Each number is 128 + 24 x the weight over the matrix's rms, rounded and kept within 0 to 255. Layers, rows and columns count from 0.

# layer 6 MLP up, 704x256, rms 0.0882, rows 271-301, columns 96-127
[[124 134 128  86 151 134 144 101 144 155 131 128 117 138 111 111 103  75 111 140 183 159 185 150 130 169 122 148 136 114 129 129]
 [119 158 155 157 142 134 153 126 127 152 169 160 138  91 155 168 164 144 137 103 161 165 100 126 163 117 166  79 123 132 121 116]
 [142  73 113 103 113 116 137 132 120 101 151 131 118  91 137 137 123 122 109 113 103  94 111 120 127 127 125  85 106 133 127 116]
 [185 110  97 134 142 176 152 110 155 105 118 148 119 148 101 135 111 171  94 118 121 128 102 114  95 121  93 132 134 140 121 117]
 [106 179 156 190 129 120 178 137 136 101 136 119 138 107 125 135 159 115 108 102  90 118 166 156  90 135 142 137 169 103 106 132]
 [133 164  93 140 113 154 122 125 183 132  83 109 149 103 122  96 117  97 137 138 146 111 149 168 164  79 146 145 140 161  80 136]
 [183 134  97 136 134 149 140 124  97 132 129 146 160 127 125 176 124 124 135 142  81 160  53 148  84 116 131 116 139 135 120 157]
 [113 139 111 117 148 121  92 132 167 102 129 178  66 114 132 122 118  83 147 112 172 137 144  92 160 160  96 119 133 167 127 118]
 [ 93 165 176 135 118 126 155 144 104 127  96 134 148 157 119 144 113 141 173 125 139 128 160 165 100 143  94 136  57  76 199 108]
 [126 157 149 175 118 147 119 159 149 115 119 115  97 110 147  94 171 118 160 138 102 118 163 172 137 173 150  79 161 154 126 152]
 [112 155 143  86 153 116  72 147 161 153 149 108 142  83  84 113 143 128 133 177 116 102 124 166  94  90  93 138  84 113 104 135]
 [135 140  87 109 138 141 195 156 129 121  94 131 128 142 130 124  88 128 159 102 148 133  66 128  96 105  72 133 102  82  69  76]
 [116 107 122 166 180 130 130 144 107 112 136 179  87 153 103 114 150 111 113 121 140 105 135 147 122 124 110 134 136 142 123 117]
 [125 126 112 105 131 103 136 106 127 146 147 135 132 120 117 133 123 113 137 106 162 109 109 102 142  84 121 169 126 157 135 144]
 [102 116 109 132  74 174 136 144 170 137 110 163 126 113 112 130 142  93 118 118  98 117 112 108 119 123 179 134 111  78 127  76]
 [129 130 107 127 102 141 112 131 113 183 121 114 108 146 120 119  99 155 120 158 110 146 109  69 182 136 153  99  94  95 132 150]
 [106 140 126 106 115 105 109  97 136 125 139 118 127 155 131 121 109 133 109 147 142  89 104 134 121 117 102 135 108 146 127 116]
 [105 122 108 154 126 119 131 117  87 127 159 143 135 130 154 125 170 131  91 141 101 122 114 160 110 122 164  90 130 144 185 172]
 [149 144 178  91 156 162 136 139 103 149 185 127 143 110 127  99 140 134 123 142 120 134 130 117 128 148 125 106 107 125 160 204]
 [135 127 125 104 129 150 122  83  90 124 123 135 142 127  77  94 139 130 124 140 146 127 123  97 108  71 136 111 106 123 122 142]
 [114  77 126 138 165 105 120 125 136 102 117  96 125 123 123 164  98 141 112  88 121 135 114 159 126 125 112  90 136 107  96 114]
 [137 121 154 108 133 114 154 121 112 132 127 151  99 104 113 126 107 142 164 135 156 144 113 119 162 127 170 112 128 117 102 140]
 [115 133 132 109 134 129 126 117 140 138  68 146 131  90 125 141 114 168  73 125 115 137 138 105  90 176 139 109 129 143 121 161]
 [114 125 132 100  93 142  99  97 143 151 153  98 120  34 127 144 150 129 132  99 148 133 134 134 105 128 159 111 169 138 156 139]
 [122 146 140 176 106 163 129 105 128 101 128 186 136 130 123 122 136 124 135 112 132 120 156 138 157 101 136 128 115 135 121 138]
 [142 120 120 162 127 138 127 121 103  99 158 104 100 101 147 137 136 159 149 124 146 162 151 120  96 148 146  85 135 148 142 133]
 [153 169  96 101 102 106 183 140 109 108 109 180 124 129 145  97 130 120 159 125 158 109 134 127  92 157  98 166 115 110 136 117]
 [140 182 156 131 159  98 102 129 137 137 140 136 135 141 212 122 134  70 138 166 118 139 141 113 220  89 171 146 126 150 124  81]
 [159 151 129 143 146 136 111 109 125 118 186  99 156 111 102 139  98 127 150 150 110 128  98 136 112  46  80 104 109 102 111 127]
 [137 150 130 147 142 112 116 152 118 130  82 110 118  80 152 144 139 126 144 135 138 163  95  88 150  94 142 128 137 105 130 120]
 [120 147 126 117 148 158 115 140 119 115 130 103 121 131 123 136 162  86 152  77 119 134 164 155 122 149 124 113 131 114 135 177]]
# layer 6 MLP down (transposed), 704x256, rms 0.0833, rows 271-301, columns 96-127
[[120 117 102  59 149 141 112 152  91 132 119 172 153 143 144 160  87 163 137 105  95 139 102  95 114 124 129 110 154 140 156  90]
 [160 144  78 126 140 165  93 119 115 116  90 122 155 122 129 128 147 137 113 123  91 142 162 159 131 139 104 157 117 159 174 105]
 [ 91 166 121 138 117 126 141 162 141 157 103 135 144 144 104 119 120 107 105 112 156 144 101 145 128 161 114 158 125 152 135 103]
 [106 108 151  94 118 113 124 112 138 133 129  97 153 145 138 116 105 126 141 126 119 128 133 146 164 163 156 131 117 109  96 109]
 [191 120 118  99 143 153 102 157 124 144 114 122 105 114 139 133 179 173 130 125 129  84  91 142 110 114  91 126 143 114 157  95]
 [122 115 110 107 150 111  77 175 105 150 146 173 108 120 116  95 156 124 129 156 111 117 167 109  96 120 101 127 137 118 136 147]
 [110  95 136  80 158 100 130 146 148 100 120 112 148 127 111 135 120 105 123 108 146 115 167  66 114 136 132  91 115 108 135  91]
 [124  98 100 114 121 123 184 143 166 144  84 158 124 172 121 104 119 122  99 120  93 180  86 141 108 145 111 107 135 115 112 110]
 [ 86 109 160 107 160 171 125 156 116 141 161 132 117 150 114 142 146 157 184 110  87 108 140 127 119 144 134 110  93 130 108 124]
 [155 102 132 107 157 121  99 104 165 148 129 143 103 142 129 172  89 122 171 128 141 160  97  94 127 121 174 111 112 135 148 153]
 [137 140 165 112 123 129 163 133 122 177 101 146 102 141 131 123 142 106  99 153  77 165  85 111 140 141 135 105 130 113 155 154]
 [124 182 102 128 115 155 172 143 119 115 101  94 163 136 122 135 142 101 118  95 116 128 104 135 114 125  92  78 118  69 114 101]
 [111 119 138  88  98 129 125 113 158 122 103 146 150 101 127 154 118 146 141 118 150 174 147 152 121 121 143 132  98 126 166 125]
 [154  99 155 127 186 159 133 167 116 152 120 114 128 121 111 141 174 194 136 125 105 112 177 183 134 135 172 157 142 130 157  86]
 [102 124 122 166 136  88 143 132 111 102 130  83  97 121 117 170  95 114 144  97 116 107 132 124 147 126 137  70 133 135 102 134]
 [122 124  92 114 146 115 103 145 151  90 137 135 111  98 144 117 145  96 146 147 145 102 137 160 104 120 126 154 179 144 110 107]
 [132 107 132 117 114  94 137 134 129 127  88 110 135 102 125 137  88 113 144 103 103 122 101 131 167 130 117 120 143 148 106 117]
 [111 108 111 149 160 140 141 127 103 141 118 121 102 143 118 105 103  89 120 120 148 153 163 101 128 130 106 162 127 166  95 113]
 [117 113 124 134 164 157  85 147 109  74 140 116 166 118 102 101 146 135 129  82 130  97 156 153 143 142 126 146 103 120 101 118]
 [ 89 120 120 161 174 125 164 166  92 144 120 121 127 168 106 130 130  96  99  89  89 104 118 117 121  92 138 148 145 139 110 156]
 [153 124 135 116 127 122 126 138 142 126 116 124 126 118 130 111 121 143 170 120 103 104 104 134 139 114 133 141 137 132 141 142]
 [ 98 164 135 135 122 161 116 177 123 151  98  85  98 124 165 159 146 141 143 146 139  62  99 100  92 110 109 180 115 116 142 161]
 [192 106 164 128 103 124 169 169 142 138 165  86  87 116 118 143 129 121 105 132 105 107 133 156 128  86  78 111 163 115 163 140]
 [120 130 131 117 123 137  96 125 122  87 162 102  78 134 142 142 111  96 157 153 180 116 133 113 171 126 124 131 126 179 135  70]
 [136 140 145 117 151 111 125 155 151 129 162 127 137 119 115 160 111 131 143 143  87 114 144 146 103 115 144 140 103 148 121 179]
 [155 127 111  41 120 141 103  92 132 151 123 143 116 107 152 110 143 139  71 125 117 124  84 127 119 109 151 193 153 147 163 137]
 [136 127 126 129 171 171 104 110 135 163 140 118 123 178 108 117 129 126 126 121 143 121 101 160 141 119 125 155 152 142 124 148]
 [174 142 117 143 154 196 132 155 127 131 147 137 107 135  99 129 116 144  64 171 138 114  92 145  74  96 130 133  97 115 138 106]
 [141 115 105 136 113 137 141 130 141 138 100 148 123 147 125  99 134 103  91 117  95 176 104 119 132 130 106 105 154 128 117 138]
 [120 123 107 148 129 157 151 104 131 144 116 168 127 159 152 128 123 146 124 127 107 118 136 119 138 150 101 164  94 116 148 148]
 [ 91 118 152 121 128 148 122 152 184 113 106 145  72 138 133 134 120 127 143 129 158 128 144 115 126 170 134 106 130 156 137 108]]
# layer 6 MLP gate, 704x256, rms 0.086, rows 272-302, columns 96-127
[[168 125 168  95 130  92 140 147 112 150 110  96 155 122 120 160 183 177 120 117 134 103 172 160 145 118 153 155  68 104 163  98]
 [140 131 154 128 132 132 123 175 102 147 133 150 125 139 142  97 176  91 118 204  99 146 109  80 151 120 148 118 161 177 109 100]
 [114 148 124 124 186 123 148 121 114 136 114 116 139 132 131 129 138 126 120 162 165 112  92 141  93 141  75 108  79 120  80 143]
 [123 152 117 151 139 141 120 134 155 143  94 152 109 117 189 136 142  87 164 113 198  95 173 179 167 111 131 134 131 109 142 120]
 [154 122 142 117 133 130 116 175  51 110 123 116 101 140 132 104 151 112 137 110 116 110 138 112 151 140 111 112 135 149 132 142]
 [114 150 108  81 131 116 131 152 107 126 100 121 147 129 118 156 147 134 122 177 106 148 159 100 110 138 117 165 148 150 128 139]
 [150 152 141 107 157  66 101 140 157 126 142 122 135 138 122  77 141 139 117 134  99 102 143 153 114 106 144 129 143 152 144 124]
 [122 134 126  76 113 148 125 118 145  97 154 118 114 131 190 133 133 135  88 127 137 138 124  71 142 152 154 131 148 154 111 167]
 [ 95 130 137 114 104 123 112 152 138 116 136 119 148 117 116 153 151 127 138 155 153 143 125 113 140 134 124 142 158 144 166 165]
 [106 160 149 120 163 127  95 165 155 118 152 110 132 126 126 143 150 137 153 139 135 119 132 142 100 118 113 133 111 130 140 112]
 [134 100  79 126 164 131 102 124 119 143 110 168 117 124 154 118  88 115 139 108 160 127  97 148 148 144 129 131 164 111 118 142]
 [130 136 143  93 100  96  91 134 127 154 114 128  85 158 151 108 159 171 122 158 146 105 141 129  84 143 109 137  82 108 117 136]
 [132 134 153 101 116  99  95 132 105  85 148  94 108 116 137 174 151 118 143 165 128 126 105 194 110 110 121 169 123 143 107 153]
 [172 163 125 144 125 120 144 157 106 112 149 132 133 130 131 140 128  86 108 113 113  98 112 168 143 130  82 119 100 121 110  92]
 [121 129 106 183 124  77 119 149 138 117 163  94 161 106 128 146 138 112 127 101 117 124 151 109 112  72 103 134  95 149 140 139]
 [108 189 147 151 204 124 132 130 116 129 140 153 140  97 148 119 130 142 116 139 137 104 136 114 155 104 156 146 146 147 102 114]
 [109 156 156 136 112 117 145 115 132 144 106 157 133 176 138 140 100  90 163  88 136 111 104 121 131 147  84 147 160  75 147 136]
 [ 94 167  69 165 117  99 146 144 133 107  92 124  89 111 141 156 113 153 137 114 106 116 163 112 126 133 135 124 147 158 107 110]
 [149 176 105 147 109  76  92 175 108 136 107 154 116 124 128 137 117 117 138 113 107 124 122 104 158 108 116 128 101  95 122 131]
 [ 97 158 134 184 134 146 145 146 124 109 104 128  84 139 184  98 109 136 143  92  93 164 113  89  97 118 125 139 137  88 149 127]
 [154 132 113 135 132 122 165  82 173 176  94 128 165 158 140 136 125 125 126 131 118 108 133 146 141 144  90 119 135 134  83 128]
 [118 168 125 110 161 124 107 141 124 130  55 155 122  94  95 115 124 128 147 136 121 100  74  69 123 164 132 144  98  94  96 120]
 [161 139 135 133 132 154 108 135 129  88 139 146 117 139 139 137 119 145 106 125 139 118 146  64 119 167 134 161 116 151 107 152]
 [122 135 141 114 132  98 143 123 151  85 118 151 149 111 123 156 134 144 157 117 113 129 126 118 146 123 103 166  87 120 128 117]
 [ 66 139 153 182 127 142 154 131 172 113 126 122 129 152 170 132 132 183 169 132 100 162 180 102 115 108 145 108 111 104  85  72]
 [128  95  57 141 143 114 122 127 129  99 156 148 168 154 113 121 126 120 129 107 138 136 115 124 104 140 138 132 109  73 150  87]
 [158 175 164  95 152  92 115 152 148 119 110 154 107 125 162 119 156  93 137 147 102  98 120  94 172 171 103 141 180 151 104 140]
 [121 144 131 113 139 117  98 133 138 125 149 107 127 120 109 161 106 147 150 134 138 114 129 116 130 102 108 135 108 123 150 125]
 [135 135  67 127 111 165 121 135 126 141 145 168 135 127 155 153  79 107 139 111 145  81 183 162  84  85 109 150 122 139 130 160]
 [102 116 122 119 111 107 151 134 136 121 106 155  72 122 120 141  99 162 113 129 152 109 107 110 127 150 179 138 155 149 116 110]
 [120 136  94 108 167 140 118 148 146 101 137 149 122 128 149 156 144 154 132 127 132 124 134 122 144 135 143 153 129  68 108  97]]